{
  "n_layer": 15,
  "n_kv_head": 2,
  "d_mlp": 1728,
  "activation": "swiglu",
  "norm": "rmsnorm",
  "norm_eps": 1e-05,
  "rope_fraction": 1.0,
  "attn_scale": 0.125,
  "bias": "none",
  "init": "uniform",
  "init_std_o": 0.0,
  "beta1": 0.95,
  "weight_decay": 0.049,
  "batch_tokens": 262144,
  "steps": 3286
}
Each number is 128 + 24 x the weight over its row's rms, rounded and kept within 0 to 255. Layers, rows and columns count from 0. Numbers have three digits each. The size before them is the row's rms in percent of the matrix's.

# gate: layer 8 MLP gate, 1728x320, rms 0.183, rows 556-622, columns 64-127
# up: layer 8 MLP up, 1728x320, rms 0.18, rows 556-622, columns 64-127
# down: layer 8 MLP down (transposed), 1728x320, rms 0.164, rows 556-621, columns 64-127
gate556 092:110130127149135148124095171138103120134126142093147135113166099112105164085097133170136152137094151112138152140143127104099128106127108176166161126098133114134144137083144115153131143143126137
up556 092:103132128097076133145124121121168167131121122146107119177108147174101115127122132152108102120124083138136123132103160154125178125108115097164132149162128106118103103127128114119152149168122117
down556 096:138152103128121128150127113111121116082059165085165149088137154153132105135147125119117142123118096145103134148140123136116112150141108139125137096141100118117155156114107146150151117176176114
gate557 095:103122118119121135132122120076112151116141109117142106132146148159148163123105102146122117096149171151112131121109157097165172098136122128103124097162107156093173153134097159121149117123147088
up557 102:077118113126122155118103109081087134084156146124150124131119122123135145073099142148142148137098119101119162150127151111147155118132126117096123104119112092097165138112138134086144097130174113
down557 101:099134106137110126103153126093133127199117091117143114136156112121144069118125135129166095165129160164132125157137161134115163093071144135135161152126098130117174160148125128140117126175128136
gate558 108:134145154172167136174109093146070135062116123154156135119146128092088112121131194131182164173147099101125150170115148138080091138140142097113132099125108173143160132153137103164096109150111148
up558 106:126110115143137129109084138117130104117100124131112135136082151130111152118154116112122119158125119136155138107099132107122128155146109136124139133125118103141136102142147162087145100120126104
down558 107:099140136106111102125094123099131105108128141091112129115111153104156082160126129101123108103100112153136129129165126126138125128163111165061097103158144079113087135146151153118131114187109097
gate559 095:134110145086137119134180121074152123133124153137111168163152099144155095128142129137151132176151123125175116117163140120109127120108119115143106112137087124175128102130154127149135135157149139
up559 091:149108111127136138101167155076128105133140129140129105138160111109156138130144108125123098155127139094156152126161137116136134115147143108115085110123129146131156128105162123161127120166140142
down559 092:132138119108106124110122124166155135098161070162140115123098159162133088118112134097120111102128118127118130097147113145139120107118125153134131099125127164134135108162138092159109197122115098
gate560 102:159121124117117126127140143109111147162147158088118109137141097131136157089079152141106161119155100122125114148140131081142170109117127121131121212097087129111157115158144111140141102151151118
up560 096:200176133172110117171136159111125139106123165103063126148112123156095119123153142112122117126141089128130147146141104158130120152119148141154152135107156081094118114163130097121109121103138162
down560 101:142122137129091121153115099151145129152113128177121125143108143123149096140151164113162126123135091116151156108101166117153112142157163112112164164129100190129152124147123120127099129110112160
gate561 098:139085129132126135165155130124123107141086107184098120124149161136119123125142105123127123067103135094097125151058122102125133109119145128092139089086113121101180096160112112148108187145114103
up561 100:149133133131115078126104127128107127125100130146117109168149144119113141114111117127151133100103140108110125115173139126148106109138123149094146125113081126090165150091131123112128174153137108
down561 102:137172131148168120092087158091077166165140134121133152132158149103083129138111167141105138149152157143088135111071136134146127098166133069153104150161113150143150167098156112138154146174145117
gate562 102:134149130127115099141173077140172136112160115163107125140136144131147113125141113176119142155147134144114147129152133169108131141125181140139141137129096143140175115131144131100153127138155122
up562 106:117091111106108094131128173098113101080131138132094163107127109097174145110129111128135153113135143144139098108173147151138114104163128144079161143112096120144158148102128151112132140086095097
down562 099:119093183111156142061146132193157126217124088117107142091124126167117135096118094118126142105105150153107117108123172107128111143108133119155123131096155133109167146111147119079150139118127122
gate563 095:149132142148149102105109106059132144145135160163099126149134130131178096171145134134140154112129143110126143125176117123161146087109146160117134139121151115168092136158123131128124185143138103
up563 102:130066127149145109127097168147159100142131155123133097129123152102155133143135126091110099107098161144130130124130111094129148131125111104141126133159116131141108104161097091143097104097150149
down563 103:099102140134142112152156122105126132113150127098116126132124150132128084128117115131101115101108164087144168139132133124121134184122138121161124124157082169098166158141100121147157092143154167
gate564 101:142134104123134111143124185136154140164103150111112105161113141098104134174128135072173093115146110105154175105100125161128129157142140100117134167132125134121118153114133106095067110111114169
up564 103:125126120147163158128179127109165146162114141112118121142169136072119108121066088125103072160172119162121121134103122118151115159158091165113105138075125138124128160097123154094106148100133121
down564 099:107119131124165120127154148127141158166108139159160117135109138171124141148126154102094129126114091131127113100131139108123130090150121129131098104110048141201144099144142123101151157173123121
gate565 097:142138149103108158114176150108120144152096142132100136130130135155165122143129155097125138134077119134120135089154152099159138130088147150098099144098127121155113152122176152169095147126154137
up565 101:113150157130124137156154162124178149120141117118158111130158107124126102101108133153112119131131149136143138099127128171167106117147179123131123136114164128131130152197113110129150162138169145
down565 099:121102137121126138129124111059145159100139141160122139091124171136093117126134136095122152110132129139119171135125125140115062135100113150158181111102127122112145128123105174168099159127109143
gate566 096:084107166141114146116112178104114159132123130154143114141118131118119119099156159151142159108119135110140147155125120152141106139101127145158183147121095072141107124100104134100156124164139142
up566 098:122114133151091092114138106105105100168096113122138091160149133135126104113110136174103119161138138131137141130078182138171108139085148150091134119108142136094138102119117144135113146146129112
down566 101:127179131124106165107111131136139137170136152089126135143130163166137155124127166104094113153120191144123129150124109112144144083135136135121118132143143137140140134093147117164153124116091118
gate567 093:150151162149131131130154139135140122115107159108104115125131142137132155090098140155174112158141170126153107070117097146141128116135168126156125141161125132103121091140106132140159141158113139
up567 096:084122124117104133122110127120084133109114124133106133084179132129098144106122148142071128141126098148108162140103131108140115096102121126135133103092123123127126092082137105151106103085127113
down567 098:115128135110151158125122146133098123130097141134103084131133129147103108126174104173114106116093113161153104058127164143099105128106062145135093128138127130088152156121131089123152127145148159
gate568 110:099061163109127112095105091172110172128107098130103107149128059123132108131143199118128110084128128141157151097126124150131136152126118149147155181142159139109122119087146109143089103096160137
up568 110:117124124105161136142156084108145114133142115168151158154148107147096154130092088176094193148113122139135145141138120142141167146118158091087178101124158123125160126140133138148114148101065133
down568 102:167153090120094135124145113146110080147075109144173132140129119158120176097121110151133131090120155122152131119107129176149139202154125101099097139132125126163101136102149182128157119116050095
gate569 101:147124098107152097142132130141135124113127127199124144109095175148131136104116117138138121123130122124123145137119102120097115153161131146117101143114133128093110071135079133150112099140137105
up569 099:122120151135085065127137112127088112138104133149112146101144116156138134130135128110128155076119075147128183102148177096125132109118090151126143096129154102139129138162106131170117147155155138
down569 098:149089117153127141100079127123161135168143122126141123178133083114092080129179153116126146101136134132100148143167121135086131198110124118148114131157133108138107105119151081169163144114122133
gate570 104:145143145167137130071105138147158123133165139108085129169111123153153117138132064114109134145083129109111148137119107115113108126082164123159120174144108148097111109154103126151118111159082115
up570 101:080162130102167145112121107131151105124078129103125098121135129132094182125113105118135125123130141133143137089165073087075141147096127125165144123121123125146147106132143103159116128113119097
down570 102:145147127102170131130172106115135142088141136115115151110142079149157124139123120139144153118146107097131163128114082109092110091100161108180138150111124145128158177146117116133109105108121087
gate571 093:145158130120126187108111136123120146138134138096138128172137136135112112093122129136153156098131120108081102151103133101086133139140130139089117159109136138088130166140101136164129140099142142
up571 090:126109112096126094145107137126112113149138152124139116095124112139114126100122111152103134134117127085136117137109175137100170141099162152132111121101119139156105093133138123076188133133114090
down571 092:152153153190124177109115132120108145109143115127135174158097129129135104126114115153137122158130165112111134096116103104114121169095123104109106117086122114084109149138147137115135127107118156
gate572 105:125126190134111145110151100134185137152111104138115121097147104153145157143167118143150126085175137157103134127119109146114157114112124086102143139170089085154165129115096151114129123102127114
up572 102:151134107112154091140162137085152113114136113128125111091128126148150126123123102148114149072136148112166137074126113125099152160165089112104175119095144066129144135143149121161104131147098140
down572 095:141110169112142127166123132115087107185101128131093113114154138149161135117112149099128117112122099103151154110070133151146164136117135178184134141145112113113142144131110146158092177170080129
gate573 093:125136096109148129146133117158122098131124147153154079157166096139156133154164088111116116109140111136112155107153154136160101155151087126127109135149130155106154114157149092142134131108098120
up573 094:148149135098147129146091151121125120141132159129107181178088124135113108224123099155128168096077096137156137116141094143152119126157175149098149087155117156143133143120117125135117139124116144
down573 099:110124136094146108120115152153127121122155092139148102149120148081082124109152097122085180128128150128145169117149143145134129135137161111174100103126144119140146150129099147105125131158121150
gate574 093:136155125112092091116104145096132113132169115147115155113123135091104124167111146081137104105166155105142125130104117152111109114120138136132177178162148122097141167162119155132175119160144100
up574 093:118110123155123139118136133114103143127132071093086158146103120140132137145121160147100129107141135104120133143126080132078079110097118132153137102096127114153119145146100112073121133146126139
down574 095:139154130144100120129148114100123112137123156146143108114079106142148158105097120123106113176132147115168125158146118084087095139106097109099132100156116131163124112131081138155059109114117155
gate575 105:117133127152121131129099096078129099104151134115124123089173158087101100141118135114118084135137183151154134143166115150112094158122123132083127139113131124168111081163134099168090163152133125
up575 105:112084094129121106156131136188170136093124126117144107126156132135111113159097099175138122083128113099109116110126110119078094147102134112093098117131087143143108109108119114095097123118080132
down575 105:129106134140118092122152126160110091126163156102154121118147117137067132144125169160071145164167136166095131169119161120114103118128112143148115149121095101111119145120157090099126142150116111
gate576 096:104155195138143130120176140125108119141118095127122088142139138097115158095130132140165092127110108137108126121117104132159143115152117152114104092150104163170131141134110099152117144089158114
up576 096:127115124134051148119115160124114108152177093155119114132088120137138090113152138146139086112166133112128167114146115107125148115088120147097154109101107182099141137152099126141141095131135114
down576 097:139121123115130131157126166118122114158161140154099118140140110144142146151131102158160091118141160136084115125183133106112146124122125103114130124131137097086121160103128164131117127138084098
gate577 098:125131119115125135114100114130156099117119109135132143110170114125119098113124130117188178130107106104114141103125146063131125077119110143128114137106166136152083166125109129099094120141151153
up577 097:111111134153116162127158165122133128129124147156124157172149143099135101125151121118124156121146107106144130136158139136115108110161138111135094153096157139172102121107085152096095114099164125
down577 099:137145147103172135157126173135154143105131097113140120113130090153137117151127119159136147087153140151128099114128122129140167098091087131151087113129105095123132135134110123161141092151116086
gate578 095:169112115127110158148121099158128135133110097121113116110108119146157133110099121121161111118138147161100144112109182090124100161139137163108118134121120140153097115165103104154135144187172125
up578 096:162167130116144107099120106088090147106097139126115138102106175173121118114129155125120155116110165103110089102123124137137183106125147093070083108133153165145168105148122117105160097139117134
down578 097:127153142114152114127101151096140150152146099127149160164137134092164137117136126105072119125117131085141115127064153099131145137144155157081087087121127157163104113110123125093110090108120122
gate579 095:114149121132126079112122083086152137105147145221111122158144122102143131107150175149126151100162129135112134118123108157142148099141154112149107168144158155108121108123122165113087102115109137
up579 097:130109132120056122080123127105135180151127134116097146118092127131157139107122111146176144109136124104199147103097136117130156112122108167139146103075122151165110111117080110149105133146116085
down579 093:136157123124115088063124134168118092150142126129124182115137136141130088143081109141163146136125133160131161130156175113121131144114170169109131124154162092137149093161154114113171063150109123
gate580 094:185126123081130140099128123104124139120113121136124141200142135144119120126156146112105132139137104097134144117105164110124098155146135077181146114144133122112127118143127127145107087098111137
up580 090:147160124190103128110088116137110138117114117142182088102148154127146130089118136163118125117160154105130113099107169098114108143112144100130127120090146127109162136148115112163145138122152100
down580 097:127114100158148112123144088148124141101165141079148135153131116124149135130130157104134112103096103154138114123170109158130127075146137121080124144106175136144154154132152148106094140125098138
gate581 104:129152128125113121100055135140137121119110147173157153135160143125140125152096150159112153111131135148116140167075149157137111128140135068078136168172121161176122090109153163136111112137113139
up581 101:150155080139121091128120123128121096125141130122138121116139134085133092122152150135099116112127136155125087140108153084116097134105141109135118146164100127097135105132126136126154120134162093
down581 107:151117134088121105116110097145170110090162179145133147168137126162146151130101098092137119114155119124129143129123159160156078167150116102096096118128115140121113122174105139134085094124118118
gate582 109:115132149091118119130145127075152153118067128138145146126112123124165103104125143142159173112139089090153129115090122178122162101108172142114133139118125133132149116132111157115152133090112119
up582 113:133105132167115133127122138119149126107144156140096130096143141129145088100120126175180170127102114089178148123132120156099127085119115111120141094141077116132087112128165142101135109076100116
down582 108:167111139132141138086126140107148112165138140136147157129153133118107149129157121131182158137111114094141161110135102151148169116114136121135135088107137099133096106148141141121135161143124091
gate583 104:156112169101144112150105124172153124141133155143129120138136123106130109129083115153114151136134154116126130164174165125170156193147139155108126111129137166093107103120124126130104095149105146
up583 097:083072120158135125158116118151156097119156108128084128103132119121109142116149112127115150132141114151120101148128150097142151132057116115154117131151096101134114137158118148131139102090126141
down583 102:112134119156174119108120116126121112096091125174114152142178120108141126178098154167145139086103185145142145131128139118137131083108167130134139140160114133166112126138112157151100161139100139
gate584 103:129108148109085150103156135155155126117144082128137130135142121102127146110165149112123094132136177148122105140101154127106159104146201143147125077155142140106081140108103118138132149160120136
up584 103:122126161113114125127163113113127138134102123136122144137137136124176156149134124125150120165096115147143089161161131078118111118130117123101074145145123127119111129131135092089135144098132110
down584 106:176153156085109122128147104146178129148127117118111124145108135097131147129127122124153129113133144133133085109100117101092137134078155130157154113108134099101153152146131144097087114167111108
gate585 105:163134163109138137153137090137111118090092126123141131126110140175075127112166098130158153136126118161128136116080148155094152146157130119149134131165123146133110169156157152173153144079077141
up585 105:133133132144119141122130133136150123155124139139111152074150101119125118127098111134097122125124134127135133087152134139180080137126123150099071081116081149107131124133086142152112095101160110
down585 103:098110102157119143147134134081137129087083110105106145129157150132133075090105136139137088130090116177094073114149103122099121126153131121105127112134111107125141126127104099112133106095130130
gate586 093:112141116108157090135151130139138126126086128110056152164096112136109127130126111087116141106164137094137168148134160115103149155126120113135107113110107114142098091102110177123133132130129090
up586 094:100123150136152141128127167084098142131136140087134123181084094090095120130118109135128134105124158100139122157105110118093115115120130119143154118168110169111122158139122128169137143140115110
down586 086:150127134124160118111143090123102077136109105118101131142111125143134149112126144119129152144155174068107108153151154152130133147111149097112126145117128149108141143087133134120116133126183133
gate587 102:089119130151166134187139087090098094137127143099112126115209117137136103125131110125099158121141199147137123129075101107113115114148151133092117096089146118129147116115137099126150118111143128
up587 098:168122200142113122187132105178091126160121111112111151138135099131116172146137168136158130142124122125094103136158120147147132126132163092102154144118127140130163142126116092084107132106089128
down587 101:147122170072140109139130128138134106146133154101128113131084147167132133056130143120111105140110089128136123168138188151179132138136126159118128166199109142137164155107135160161143127174115121
gate588 089:143174110128071140088105161125097127127158159148150170154150133152099167136062129114081109116145161119137160121118117134133114135153144134096143158141145119126109113100088144150164119125136166
up588 091:152148124097138113111110144120137138183156154119129124161136131132085131131111106131135110135160133127083132159151125108134154161125147129120150148153093120107135147102156143134186159090090168
down588 094:144135118161134147121118112071138149134159108154095126172156111126135153118105121133098135130109132131110122127114156090124168127097107086105143114140106114147111089138107133137085094117101164
gate589 098:137141122176162078087155143126134138157122114150109095148130166125151051124140100155136076125123123148130134131130143120156131124120130141113095104106100147169121109118116119126150149124136131
up589 101:146150154149117140119148137141128111160103132085109140083108140116123101144150128140130114092117101105095154131173111130146186098110139151129147125110089143120166119120127097133154129132101118
down589 099:126120093131178166130121139100088125127126123135119077132117131184157118108141124096151121113119117119121109150118195078096141104114148147124145133150129101106149130139112124185125121140122108
gate590 100:106145102122108126115139135137126130149141129116144173141155125105154130191138149123155119102161110125121102146113138137107111141177131116144112143109135179123105125100169108115085108103091113
up590 101:169096136147107108132096110129122119116118106116119126157159189138124120140107145123106122128149101145102103135155090151099137128137148150125098152157157128154158101116150133161126137155110152
down590 100:109096129123139108135127105116101100123128126117102137116170097141121144158110122133104150145129072132119116182094141202083127111117123134134136155150130138130093139096149157098090126130142142
gate591 103:157100129166143121126138166091168116147129116120132162145135125115176128135173138162105073131126067140145130118124187122131147132138100096162133110139162143130119177147138155100096105113167142
up591 105:156168161121096104170116145110156148139119091094110113120113107143181108131137147145073107093130147156147159060167113110114101102135112118121160153158110134139152167158113142117123090092107152
down591 104:124115117138126109137106097125115134112140118135147120104140125139113118182125055110110113165118129142128119158144122102107113135144146122149108152134118143124075137101090138129127165117118121
gate592 095:106146141153112122130147139127131126127137147121106150103131087121129119140152139144131122124133148138124108121116115144151132137086149134086166193106117149148123151104104151165136132167128152
up592 101:095160165158131131097117154120097149129119129097132117107109116134105162147148132101133087102135135093131166139100113130128144125138155089115124191159102117165123104119150152119104152147112082
down592 100:113136123107085110167082110168098130134134150113136131185129099116120139111148147121116115133135133144142141117165127162145175073138113136112193129149110121116145133073106163128135162100141149
gate593 095:089140171139101111171156139169125115125143110146079117135113109166156105113116170123118157120145137144087125084109139135126111113147122134165096117110146132122104124136127173154127148115122122
up593 096:131150101155157171131129094129120171114137136116112109144160134117136116104121115101139111166120148152152160166121152167146124166106129116140143089119113103135183127128134122081131129127096127
down593 098:106149160094134109116143135151148129156159164128093113110132114111159131102114169158119148147134144156130091108126103139145136158158102129159125115111141083136138166143138166134149088146127170
gate594 109:112117127106156172142161104136130146100098148133184108146149108154127165147093134179133138136125114174186163151125161127115124131161132129135127145110149058125105104171108118119092150081092128
up594 106:162095083134088096159170109143165122109122161095130109208158088145122148105110136157149117130145134161178131093145135135099131177141120152141136123149118098116120116132107136089136151161117142
down594 105:079124141158143098076136139148120142134149125134121125164109094122104131152095091145148150176169125143078134147161139108126097097127137133139162127141124151131111132077135137123120108108107132
gate595 101:100122143142127149138105137110079098096122139120147107152122069137101105105152125177134063125150104121127160106067122136095154104097133077142137146101157137184129162134157155167129137117159143
up595 107:121075099109119163101111108144093156102133131139129142118117142139085042131114163115101105092106134115129083116093119175127113097106147159152140132157102101106130126138134131130118112111094159
down595 105:140110163121162149108098121153123127147152134116083131099112127124092136093161111110115088103118114147122109112086130132115161174108132109178169147117139148138116172124170115140174091145129133
gate596 101:104133119094124130109133147127113135107145110117121166113165117096128115150092164161136114117087140120127102120122137156103124133143169124163171129121160148105107127117121202149132110149142125
up596 101:112136159116151134155152127153153100146118136135173088107129123116171137102127106137089154128155115085162102151094149115116151154105136167120151106168124119154117096158102097083114129127076133
down596 093:121135146157126148181141150116119104126111105100108103096149164127136124141107168128130134135138086166104105129123108089074155123136097117169113150131171103138118114110125109167131143124128125
gate597 100:095099128110124118126108109100137164113149113101143130123125143129107111113123144138143098123082150143129156107138130167144131167096117144115123153107138099100137103197089120116111091164130125
up597 102:167175097156130118116119116117094160168120140145147123106132094132157133101148117112104150094174139135151134115143148128100166128159097074133142087145118170133121132102161086133133100106113123
down597 099:141148140125134143163137129095111128189151127120090093066134154117129177117142127136178162122087092152093136172151117052110098096118128114139136148121116150142151133121130078147142130128088106
gate598 106:155123157104125110138145165125114143120156118116119112088165124124149101145122144145107115101084125112181145067149122125147119115122127116089108136125118130101139125117112089122066134135137114
up598 104:121151118133142148162116108104090149110106158123129160155135133108088086139151113118156187150150150159105159119091167137146162125103149124184109119103081136105111137146138159155117143134141102
down598 105:146160134094106147133119144145130117131145075192099178106107144124113121132098092121102115138113112131087115108119110113109122150089149114149175125115115117137125145157130128126191150126119207
gate599 093:125111103148163122121178145075118088117139148165097143138167120144153094151112147117098147127123108122098140139117082100118115177142196137084133113145125113146116128136165153111097118133145135
up599 098:144168109123151136140167156098137094134138157150116126108110114115131072111186112172139150120140115118112125099148149137139099133111117109109130146088151109134126145144103131083124143156142152
down599 094:173111113149089133105117093148121112097141143135098116136108145163145122157107115146173138138133085117144129101125164135104125105124107163080117129116165078104100109111150140153132126148144121
gate600 095:133124122116149116144144145099098137151135129123158144154138137152124109095127109091155116136121170137115119145106122141132113145128107160134110135137095143139140138137134143145098104126094111
up600 092:088103150137133095130150126148126142091175161104090119133136144153092162154133121115142134150165137152135133137112126104107121111113136133118104137133121156123081128148125118080111118153115086
down600 098:098154143107117137153142104164101117150087122140097164141138102141159139106129139167135106105131101132129188139093087144100102175147191108107157153135118100124099161137165113166103148138136088
gate601 104:142130124116085126066143090143134151127099172130128136109177135082160145102126098131110095139165134116126105121145106118161142142120132122145139130071127179123185138111134123160094131110132091
up601 096:135124121118175148163197136179123143106169137109099146183132127098125114129090130116094112064115136162147140153159149141116120129134147142157128139169082151101123131179147100128119130141149103
down601 102:088123150127131177126156074154112100114138162105124135134132149123105158158107155151155155156179107145156111114126153116114145117123149092137155144127120151104145138154118136135141108172139139
gate602 103:166105163170125131130148125111151142095124123115126083151135134150082114141108080142102158144099124143127077124172122135133136134097139103125156167154157074142151093144124116110124138091109131
up602 102:149110070103143121131147109155077128131146140126139164086100129128146140104150143155138195135133085108148147152115091153126177151096124095130122122118127130136085171123147123142108098114132128
down602 103:173176147135164141130139150121109145122133120132108167094115114132132129139099091136134101175126116160154121108098142105123144064120121106099134139119113158133120141127179106114145126078146109
gate603 094:112124121092150150170119137086147149144096131114101127134146133121122163120099082116142147133104119127116161132142143097144158145164121124099153108132154140107117156125167136116112103126166141
up603 098:087158121095139123168131159091133134155117156142149158139134136119147134149094123141127137123124134125123114098103080123124118146117168104064102086097118136094143155114116117174145142177128093
down603 100:098140147102073105141098127141144174114127127130142138087134117127141121135122101132122098094109158181088108126080147071133149128155114144148114108131131140132074191133133170122145145115163124
gate604 116:160148121119111164095132092133148095103105124118164115102083104110135110161131130185162085074164163174143150099163175118147127087104142092139129112129067101131055110117121148163138176149164123
up604 103:106120173152134133145172143165077119098118143127139152110196153111173142118143140108117146128123124141084152120137135086105111131110118088129124152128153100146086139134144114137167160110080114
down604 103:120106115122091142127161125142180139163128162100148131134140144134110082139137144141148122127168131083145119132130148137190101114118131117114118126124135162130073105105142132122127156118097108
gate605 106:128150102117144135074167172155123146134091068141123155149145131169106130137093107137136113160113137143129158129163145117118159093125125151094135124149131147142126122149124143137175102103116111
up605 106:132105107155145182145110113129154116133166112123136100145098175110145167125111103150130136135114163122124126168161124100092098145117115182119115149112140140086110140121126103146093137130094100
down605 104:147193086140122157129131132209119100126143094126129127115130136092100136140165115129142151116144140109111135096137160127076126153198119135119141147109143139064119175101148113096150164120155160
gate606 097:100146171085163107125099107140111143105121135143135071110151103101103141094117163110136103150126115145110116133162081146126170172146088132086119120144114146114179111110144166126131127152111140
up606 094:185111118143120124113124135121116075128106110143126089111125155079154140121131110115120118110122151138109132165115141085116094082121135143140122134107161082151122121101098125106119155167161135
down606 100:152152108163146114125109123069115109126119150178098165084139122140175111196127136149153139181156167139167104087126170135114155094155156133171126118128142140135144161116100110141130138101152093
gate607 109:180140156099129096127183083144118098135122078115153131112094103147128114098123132110102132111087126127084108104095150118125169133143149151110133120112111114174120120147131108148066091142097173
up607 102:151117182162125154122116144127113107140117141126113089141112145113152076112134159123138127120132088134133104140146129144104110110131120100132110111109135140085138061107139107164121140129101118
down607 100:128150109146123147124133153153107104095143155115153120135162142176149122107138211121119142113167110140153118118161145132134095193149127156138134114110088135113120137125146111116116069147147110
gate608 116:197130099150120124078143116111152137167112137167121110153082165149111127087134125082149175117147102141116129114096110089115101162125114150138103153135152093129148133129097139143108117138110106
up608 121:121117141177179100098097152107177126153142102133123102096121119108143142128134114121164103130125129148132125109145099116118107141114125095126152154152129092123160102112101133126123098157136152
down608 105:111116102135145112093120159139154124162100125126136125133127163146129132161105132109077140120117136174139122106103128079091128143137126146122126077163100112119199144147063182152163107159100137
gate609 102:107171146183090156159133161100137178080161155122102119108123160109122099117166138129135116102124143128139124176145132144114166113126117130121123100078135126152154142139115135112185126102140156
up609 104:178114101155200115123071122072132141149111115159134108128169127094137142114109150136144132117148130101148112152126129118094100119159135106106103140128139098128136138111153151128179126108145132
down609 101:157161130112142138180127109120101092119161094107122122130131159126123079153142134165189114075138123108114086112157124134089126118138160106124105155118125176136061113151153116130138159121117130
gate610 101:152123097111127116146142127153140114159140094142156185174144108109106124165113130168104096109120093154142131115099125134090116112053178109107115118111153124139111129074124152139155139150113090
up610 099:108121133093160104113168094114128158085143124143102098122124099102130150159110134153117147084150115131119147148157138120093128139108127164128111119125150131145166099113156140138122160110105136
down610 104:140118163145162100109207079108107131110131194103101130116127154093116108095105101160137168113123158153119130137133139123112142134153088134086126150090162109113089148175100113157084141132096139
gate611 107:123109131151143160120125130111106132140113124174146158163120154166141128132131152113151108092088130142114147169105103127103134137123119117158132081115152105147141123146114133137144134095136161
up611 112:088167098137110078125132115136125141156111104166158133136121133110108072138170113111156080130111089109127088104127112128125141108143085103141107074125152109137093090137101124158133121110113103
down611 107:130133167113161130127114157116105139137159115139065131138117131129120121108143117145100130111124136137133098156158112128116141162141136149128138100136172098149143108162137173153188128124127121
gate612 089:114097100136123106138152112137124171123154150139132174142158092133135117121125146105147164129078118149092124106096140135128156175146143136166152121156136145121170135136134095073106131169136115
up612 091:127136109181151106122144157166141158111082141127123122114171152098095146125149133135101100154138158133167126147099118121145154096151079142081136145121111133131145158135120137148117144141127118
down612 088:118195127113178128155115114115129131121125117124128122143086094113122112091128110114169141105081115129130113074144133157150095104151190074098172103158146143145095110120138169113129120131100165
gate613 104:125105103092147106110152129125100118062141085138066111119156141127102120111177104110118134149161126111125130137118129109163105139161117099094131176112105148138160114152125156128144146126144105
up613 105:114146136105145114140144168149127106090135102110147096102120128086171132105116129150129120125102155130116121123118099144127136140113121165177148091160110138163121128154141131165091168080105126
down613 106:111092152125144119105137173168093102157124141141115114068111107104085126138135163112136100114126113136162168131138130150092097162126089091138124160160144136077117139140125158135140128105121136
gate614 108:134107146125117124151135137141128112185163134152157108121110128123108150120154110113152144102154148137136114122137152153155121152140123106176160103144133145088164170117137148188166130135105168
up614 102:125119114122166118072146159100081090118124183092090100142112119100107149128168127127145115155130123150159174118131129166156115125101114094101133106116177088139156147119158116145167163113114118
down614 103:113121141101132179089139130105119121089095095103105137126173142122133152113153138135134129082078125109129167133142180164132138094173133127102106109126123162147099087138127113102124139125130104
gate615 101:112119167128109092154150154104179153093140167149112081131157130150104163125093168127123100114137109098167150109154126139120133102154141139108137134159197120117085108097137153146171161059129116
up615 103:145129093170124165152116188163123111164097119145113129103131158169103126151113142129131147123114110129106106153134153163141151150143095105134129084138084114194114145115134139180152098126128144
down615 102:132134124107109130129133141138153093150149104143110133115105120138136152105079134161142121123146066117101113112143124153131188105182135153151122135113125106150126117133183146110132111097111118
gate616 114:086086140154093123163162125093133100133147168129150135137125117135120111115133102136151130131133150170133142129101068104147112131155128135141166118113113129122174146123162112135142139157108117
up616 113:146142151137127146100109134113112149143112106106108158115130157094104144133138135123124161092100099159109143135170130130110116127111134079166104122145117137162151117132101124139169127153130140
down616 102:110154094149109143150109145144178099128128134151136109132152148153140126116130135144159138154170166139148080139102139136187159114155131129138131098095109138122131119136144117122159119134100088
gate617 097:091104128152142118130121128156147142120140141168147123177141119128184142121147121101151132179159074093156100149086128135180139110156109146111165166121144119077113116164103114172126089127163116
up617 098:107098102126123133149143122137150148150110150139130136129102116169171128115123160146122091118155135157140133119135113109131109147160147126116119146151138133139120143140098150154136162113130127
down617 102:139096075118145139170136082165152135122165132121122136168128079164153108136126173094117115154142120116170088131130158143153156136123091128139083150135117133097129135110127104128113155116111148
gate618 101:098108166154105146106124097145178158107097156114102093136172164140140149132131138128140131146114111140136112139143162125132118141126126109102156164115176103114105161085112104167079158080147133
up618 100:149135095160132091134107127103118142103108097127124116081132107121156146133141109147105135158143146055120176100117142106113168102134136134131114113185133135117105141105121124138168150141142153
down618 104:132158082136128099127142136143155134101146099165133181102112146105204110111129111107132134119102128146113162157113149155124144151117127116136106126171115108171111144151168132135134166132163097
gate619 094:116141132157137136132133122112119131187152159126155120087150145167141144119179104116145118161096129094133145134120152100106104173125140114132148141144100153100162140138078187087147116135113147
up619 091:119141113151142089126137140116136118203169122108152124083131126128109128118196084101152086145100132085137189092142100108087107153132122117152120151150123149105150154115081163101157120126112168
down619 091:109131151146109156123106145122081142174117132122122135151081112128134170111148140117144121111139133089141121121107119107101133129171115117121124101143130167134123150152118139118103181124107132
gate620 103:143150122141119129127127180090086133121095116149168109170127129132124085118163126099151090154139097133157116156141103159134095119141175101138144138124179159136150132130141165127134168165167142
up620 102:121110166124123131119099147135134115154121109133168070110160143145117095141144109104117068123121127151143096177104110137079120128120153093167107081133090142140140148076125112126110124117095148
down620 101:134139125120137124158122104118151125136132128132146130130141109114096135152097171159105108083110115155109115119122113153150106094132092125133096105123080124133174161161176143140129079146118136
gate621 100:112152146095161140152120136114131162135136115132144122145121132093109094126121113153098136109135110127153088135109108103127167075116143152122148136126187143137127086113133140136088138142139142
up621 112:118131114129122162131141150126114073102136154139128098131161106112164083067136131162162137133141122122128141144165152100121119162139081110169130116146090100082120134150111117096128136117111148
down621 101:101113109125115199121153094103118097138121109121103096118098136128127120106157132109129102104103152140105163166132139098100114117149144116144117133125104129095121135109145116087168169111158113
gate622 101:112118134146116112145122145176122110120096097129121136090122114128136108109115130129116113154074098115144167118106146142155113139133107145134129082144103133105102124132106122115118135152142151
up622 097:155138136124165179110177106125145145131132099160114152142120139126125113142124142147138090139138163128174108121131124141104095130122120180121133146128176125109176097139128143152117101141144095